Each number is 50 + 15 x the weight over the matrix's rms, rounded and kept within 0 to 99. Layers, rows and columns count from 0.

# up: layer 18 MLP up, 512x128, rms 0.255, rows 133-145, columns 0-127
# down: layer 18 MLP down (transposed), 512x128, rms 0.278, rows 133-144, columns 0-127
up133:46 50 63 63 65 23 66 50 38 78 45 44 53 52 68 34 50 52 59 40 54 46 40 49 56 55 85 40 57 63 67 52 74 41 53 38 26 15 63 60 34 57 45 43 49 42 58 40 58 26 52 61 52 50 53 59 35 24 44 48 22 53 61 21 35 66 49 50 48 45 67 60 56 31 38 31 54 32 67 64 54 39 21 60 80 47 50 36 66 67 29 71 56 47 45 41 62 52 46 58 68 61 35 45 39 64 33 54 50 72 51 54 71 24 34 65 69 61 49 62 70 62 42 21 49 37 59 56
down133:31 53 68 41 40 49 40 73 44 47 64 64 40 32 57 53 25 44 71 59 24 32 32 44 30 44 19 49 46 37 52 47 38 45 34 60 65 59 38 34 45 36 40 59 60 63 47 45 59 62 63 37 35 47 67 51 41 53 45 40 66 46 60 68 59 47 63 40 70 49 45 48 55 37 68 58 61 60 29 66 94 75 43 78 44 44 27 68 43 46 80 37 50 58 58 31 58 47 47 64 66 46 78 36 50 46 72 30 38 36 53 26 42 71 42 43 48 31 37 38 52 80 48 73 45 76 58 20
up134:49 50 69 28 55 22 66 58 30 67 31 55 57 46 37 75 63 47 67 31 27 51 31 35 34 47 54 34 32 58 53 64 60 93 59 61 64 66 49 58 23 63 27 50 53 43 66 42 37 41 43 38 52 34 41 66 47 68 41 48 56 58 47 50 50 19 66 51 60 62 51 71 55 52 77 29 50 43 25 45 58 29 70 60 23 11 59 58 64 40 70 50 60 43 54 47 38 55 39 55 62 58 58 23 45 41 21 53 54 16 66 68 47 77 67 84 41 52 59 63 53 05 37 66 43 67 43 39
down134:58 28 47 68 56 74 50 59 57 50 28 52 60 58 52 44 36 57 35 68 56 12 77 58 64 64 44 41 36 60 17 45 48 50 71 75 52 74 68 53 68 30 24 44 43 01 47 60 47 46 47 58 73 25 69 38 68 72 47 59 30 22 26 43 68 65 50 47 47 69 51 58 42 66 26 74 51 54 18 65 63 61 71 24 27 58 66 67 58 53 39 32 56 24 45 46 67 78 48 87 49 39 40 99 41 62 56 59 08 51 63 48 77 36 34 56 86 66 55 55 46 40 69 55 69 28 46 30
up135:89 79 59 61 10 28 60 33 66 46 67 46 35 48 52 58 25 62 33 58 37 53 40 58 24 66 68 60 73 65 53 23 55 34 20 55 37 15 44 56 72 32 44 59 49 46 41 42 53 35 53 16 77 41 61 56 53 13 64 51 52 27 51 64 27 62 55 41 50 56 59 32 54 59 57 33 83 60 50 76 36 75 29 35 57 53 10 47 29 62 58 50 34 57 38 41 60 36 67 63 55 29 38 51 40 35 66 53 56 36 33 34 52 56 60 27 50 26 58 51 44 34 55 15 47 57 28 42
down135:49 17 53 56 81 50 54 69 33 62 27 32 69 69 57 63 43 54 65 67 53 09 39 23 74 36 29 14 54 46 31 82 39 33 67 56 45 66 58 52 48 43 45 54 46 27 48 62 75 67 60 82 51 49 32 41 34 59 42 44 38 59 39 52 62 42 37 54 62 50 40 48 38 73 67 67 33 47 38 29 49 30 57 53 44 23 73 50 61 45 10 53 69 39 54 60 62 48 74 52 45 63 40 52 65 54 43 36 50 51 33 41 51 35 52 62 59 86 59 54 66 66 65 49 63 33 58 44
up136:52 43 40 46 46 72 49 51 63 38 39 65 55 48 72 51 33 59 40 53 27 46 65 65 67 32 63 34 50 50 36 43 49 49 27 43 41 54 51 55 38 70 50 38 39 51 56 38 69 54 37 59 75 54 39 57 32 30 35 43 32 59 61 65 49 69 49 45 60 58 52 68 62 53 27 64 24 25 41 87 40 62 49 84 79 34 56 42 44 66 15 44 54 55 66 40 63 47 41 50 48 51 65 56 49 52 45 51 36 47 23 39 45 35 49 58 49 19 70 70 41 60 53 64 51 73 62 56
down136:50 27 49 43 52 48 38 67 55 71 49 58 56 41 41 39 33 34 58 18 66 42 65 42 32 68 52 46 30 41 42 49 82 35 57 68 61 53 46 38 35 61 38 18 55 42 60 49 66 43 33 52 38 63 57 54 67 27 54 66 52 58 41 42 09 44 32 60 62 37 60 41 72 57 47 43 31 44 42 43 26 33 55 58 41 35 64 47 35 49 43 22 33 59 21 50 55 43 35 47 51 72 61 47 42 38 68 49 56 42 34 50 58 53 66 50 57 52 36 38 78 08 59 38 58 72 74 42
up137:52 59 72 25 52 58 51 40 52 48 56 56 42 31 73 73 50 26 36 42 17 77 31 49 46 62 46 41 51 53 46 45 69 36 35 25 55 48 56 59 55 57 47 43 47 62 63 44 40 50 48 43 56 59 46 85 28 39 43 52 40 75 38 48 56 53 48 44 53 43 35 30 66 85 37 49 31 40 15 44 31 39 41 40 57 55 71 48 41 61 55 64 57 40 46 34 54 54 45 73 59 44 72 51 33 49 52 45 62 42 38 16 69 56 53 49 22 63 28 61 38 44 65 72 42 53 39 47
down137:63 67 44 34 41 68 52 46 35 23 51 47 67 54 51 36 40 57 61 64 43 45 61 54 68 51 48 49 51 53 11 29 47 71 51 60 56 54 66 67 34 57 55 64 38 33 79 50 28 27 38 35 74 41 27 35 75 79 52 42 40 35 56 52 43 43 58 42 78 37 41 32 52 49 76 55 55 42 66 36 86 57 90 79 80 32 31 43 63 35 50 28 48 47 51 56 68 50 40 48 27 30 52 42 58 84 94 27 56 72 44 50 41 74 49 60 39 80 46 49 60 63 42 33 24 43 70 54
up138:66 46 47 54 47 65 44 47 82 72 37 52 55 46 46 43 37 93 59 52 44 36 64 46 44 70 33 60 49 47 72 72 41 59 55 74 68 64 43 72 65 46 66 47 47 28 64 47 55 47 45 28 59 34 41 65 35 36 31 73 49 50 62 42 35 60 25 65 16 45 63 65 62 53 75 29 58 43 42 58 81 27 51 40 69 18 62 47 53 75 42 51 49 58 74 63 71 46 42 31 28 42 47 52 51 47 34 43 00 73 71 42 48 05 38 23 43 34 58 36 33 62 71 68 58 38 84 63
down138:40 56 40 46 87 51 60 61 21 36 41 42 36 56 40 72 32 70 72 47 45 42 61 76 16 52 61 26 69 38 33 62 38 53 54 38 49 82 42 51 25 60 43 26 62 65 79 14 27 20 51 08 33 72 54 29 50 59 71 45 13 52 43 46 56 50 58 63 56 71 65 52 63 28 60 38 31 72 43 69 43 51 18 41 42 39 29 38 46 77 14 56 34 61 41 44 60 65 41 64 43 40 48 47 64 55 45 37 40 41 44 57 69 33 52 71 36 16 23 49 48 88 49 57 63 49 51 66
up139:50 40 71 58 57 38 55 47 45 39 46 78 70 57 25 19 58 63 84 39 42 52 43 48 49 50 24 42 56 55 44 39 62 54 35 20 51 30 97 51 64 71 42 52 78 52 57 59 36 80 42 49 43 39 83 64 28 39 52 52 42 66 46 31 73 70 39 26 53 60 73 72 45 43 57 47 42 68 39 28 58 60 55 41 58 51 40 48 33 55 68 40 60 47 59 80 41 10 50 31 50 21 56 46 54 60 61 48 36 67 57 51 30 50 50 53 45 45 53 59 41 59 56 42 60 39 66 50
down139:19 51 52 41 40 51 47 27 55 55 50 42 42 32 36 43 38 49 49 93 42 34 23 24 38 75 44 68 59 56 53 15 46 48 52 71 44 53 28 56 47 35 65 48 31 97 52 48 22 54 61 61 32 48 27 56 59 23 35 53 79 49 61 61 48 48 36 58 66 56 50 31 65 70 38 65 54 90 57 64 27 28 43 57 25 51 57 75 78 32 44 50 56 50 64 48 41 49 63 53 48 43 84 42 44 34 80 44 62 72 33 52 58 41 41 46 75 78 57 47 69 20 38 54 44 45 58 52
up140:52 47 59 66 62 27 70 41 62 63 36 36 45 19 49 23 71 18 62 60 61 48 39 69 76 54 65 54 55 20 78 53 40 42 32 49 50 64 39 54 44 24 38 40 35 51 68 59 47 51 43 56 51 54 61 55 46 52 34 45 56 68 48 42 20 59 34 53 49 50 44 55 46 47 60 18 39 54 31 45 44 29 32 53 62 32 51 61 58 45 29 47 93 39 42 40 95 55 23 44 50 54 72 57 44 60 61 65 80 33 20 42 54 53 43 56 76 62 55 60 46 48 83 51 77 35 58 43
down140:37 59 51 48 64 56 77 39 55 58 57 37 47 50 51 53 40 55 29 51 50 48 48 16 10 39 21 44 47 93 77 44 39 41 57 64 38 42 54 52 47 61 51 57 49 56 31 65 70 73 51 61 47 52 38 34 68 69 61 48 47 26 47 69 82 37 58 50 46 41 50 67 29 65 34 53 47 64 36 32 56 53 67 52 27 65 61 53 62 30 64 59 47 58 66 59 62 60 51 61 38 48 61 45 34 39 56 75 38 49 68 44 52 41 58 51 54 05 48 48 33 39 25 61 46 49 32 59
up141:70 61 13 69 50 37 65 68 47 53 68 41 50 27 58 34 52 51 43 70 36 51 57 59 60 15 77 11 46 75 59 53 63 18 53 18 50 57 64 48 10 46 52 43 51 63 51 30 43 21 54 33 55 69 53 66 61 90 49 42 63 75 45 33 74 35 92 41 52 66 79 23 56 37 52 45 30 53 64 71 35 31 43 60 60 49 39 26 45 52 71 43 38 61 38 68 36 73 50 42 54 66 31 34 47 55 46 82 46 41 50 78 42 25 36 47 49 48 76 49 28 41 77 74 72 39 61 51
down141:26 45 35 49 33 72 42 63 56 27 50 49 26 55 16 59 54 75 51 44 73 41 32 52 42 59 52 47 47 32 55 58 64 53 12 52 29 57 28 56 54 48 53 49 43 52 38 38 27 46 56 71 38 38 20 37 25 46 37 46 35 70 56 52 62 61 34 56 12 88 38 52 26 33 60 52 35 45 58 68 49 36 66 74 44 50 39 69 64 47 72 25 90 44 56 29 21 54 58 56 16 52 78 44 46 60 53 77 66 66 57 55 49 34 57 48 62 50 73 53 72 63 33 34 13 52 45 66
up142:58 59 40 35 35 39 55 44 56 46 55 40 54 58 61 53 33 64 67 58 72 32 13 39 53 30 71 46 49 42 85 14 69 59 26 45 46 48 30 47 34 51 48 45 77 46 33 22 48 75 42 17 45 55 30 45 38 49 52 42 51 47 84 55 30 56 44 38 58 58 33 78 13 80 52 64 56 81 52 57 66 53 53 61 55 72 40 32 48 37 83 71 59 16 33 41 55 55 54 66 57 39 56 41 52 49 46 54 58 99 55 49 46 43 46 59 38 44 69 78 48 59 45 75 46 46 46 49
down142:63 42 58 55 52 51 36 67 37 41 33 77 43 77 72 37 53 33 17 50 40 56 79 57 69 91 35 73 53 72 59 57 57 46 52 53 80 44 63 60 65 49 46 48 36 59 50 54 51 31 43 50 63 55 54 57 44 57 41 54 36 49 47 51 55 47 69 54 24 35 57 36 64 20 35 36 60 41 34 71 51 43 48 23 60 31 44 36 82 80 43 38 39 75 50 49 51 61 19 18 45 59 55 59 34 43 29 40 56 23 92 44 57 46 48 49 66 50 63 45 50 37 52 49 59 32 26 48
up143:57 42 64 22 86 80 45 61 46 55 51 47 60 51 26 30 55 39 54 43 52 56 46 16 29 56 45 11 54 51 42 22 51 35 46 50 57 66 48 41 21 29 57 35 24 33 79 70 44 64 48 67 72 49 49 48 59 33 55 44 84 56 62 65 44 56 57 42 40 49 04 60 32 42 42 44 78 62 44 42 56 64 55 64 57 40 59 65 48 37 44 44 49 62 75 66 35 61 26 67 05 64 50 59 74 77 29 32 52 62 57 82 47 27 67 64 56 53 31 43 51 43 64 64 77 62 27 42
down143:70 76 52 65 68 73 52 69 54 37 10 41 48 76 50 48 50 56 31 21 80 63 45 35 41 40 54 63 46 51 37 59 43 59 44 17 34 23 34 49 38 71 32 68 49 48 29 50 40 39 62 57 43 51 81 48 66 14 56 48 48 31 54 20 44 65 40 56 58 57 46 79 64 43 56 52 35 60 36 44 50 43 50 60 42 74 45 48 58 67 68 37 13 31 67 43 68 48 43 63 60 50 41 49 49 63 49 31 27 81 40 38 63 64 67 45 59 40 83 42 39 90 53 54 51 64 60 67
up144:57 90 52 63 44 42 50 52 48 51 43 48 36 61 59 57 29 32 25 50 57 46 25 35 55 66 54 59 29 62 38 60 42 50 32 33 40 69 49 30 52 58 44 32 48 54 60 51 42 39 73 63 38 51 52 66 44 37 45 50 45 50 37 65 57 71 53 59 43 80 54 62 36 48 35 58 46 51 52 45 49 46 57 47 66 36 38 64 77 49 13 29 79 38 38 61 52 58 40 74 58 81 40 62 45 29 52 32 40 34 39 56 35 35 37 67 28 65 85 46 44 50 48 43 48 80 73 61
down144:66 15 46 48 64 37 67 43 35 34 52 52 58 33 25 41 60 81 56 21 53 56 70 39 48 44 58 48 80 26 70 24 33 46 60 56 46 64 55 44 56 50 49 54 48 56 46 35 31 34 50 44 59 35 51 48 46 40 74 73 50 60 62 35 41 32 30 59 45 03 47 68 51 61 52 40 52 59 57 41 52 46 29 49 28 59 72 56 46 34 68 62 34 57 85 53 47 50 59 62 29 40 49 41 53 87 68 70 51 47 81 13 52 42 49 40 59 50 60 44 48 43 58 50 57 27 51 29
up145:44 29 61 39 45 49 69 32 49 60 48 37 88 14 46 27 39 54 68 62 61 63 50 66 45 52 39 31 61 58 55 56 58 54 36 73 67 23 70 45 69 43 35 30 71 65 54 44 61 53 46 22 68 41 42 68 49 51 25 40 65 69 46 66 89 57 66 52 50 54 60 62 42 34 47 62 45 32 42 69 26 56 77 22 52 60 49 35 68 41 57 24 40 84 73 46 64 74 55 41 57 67 53 34 58 42 57 40 36 38 77 52 48 55 35 76 20 23 24 13 44 64 84 65 69 50 59 29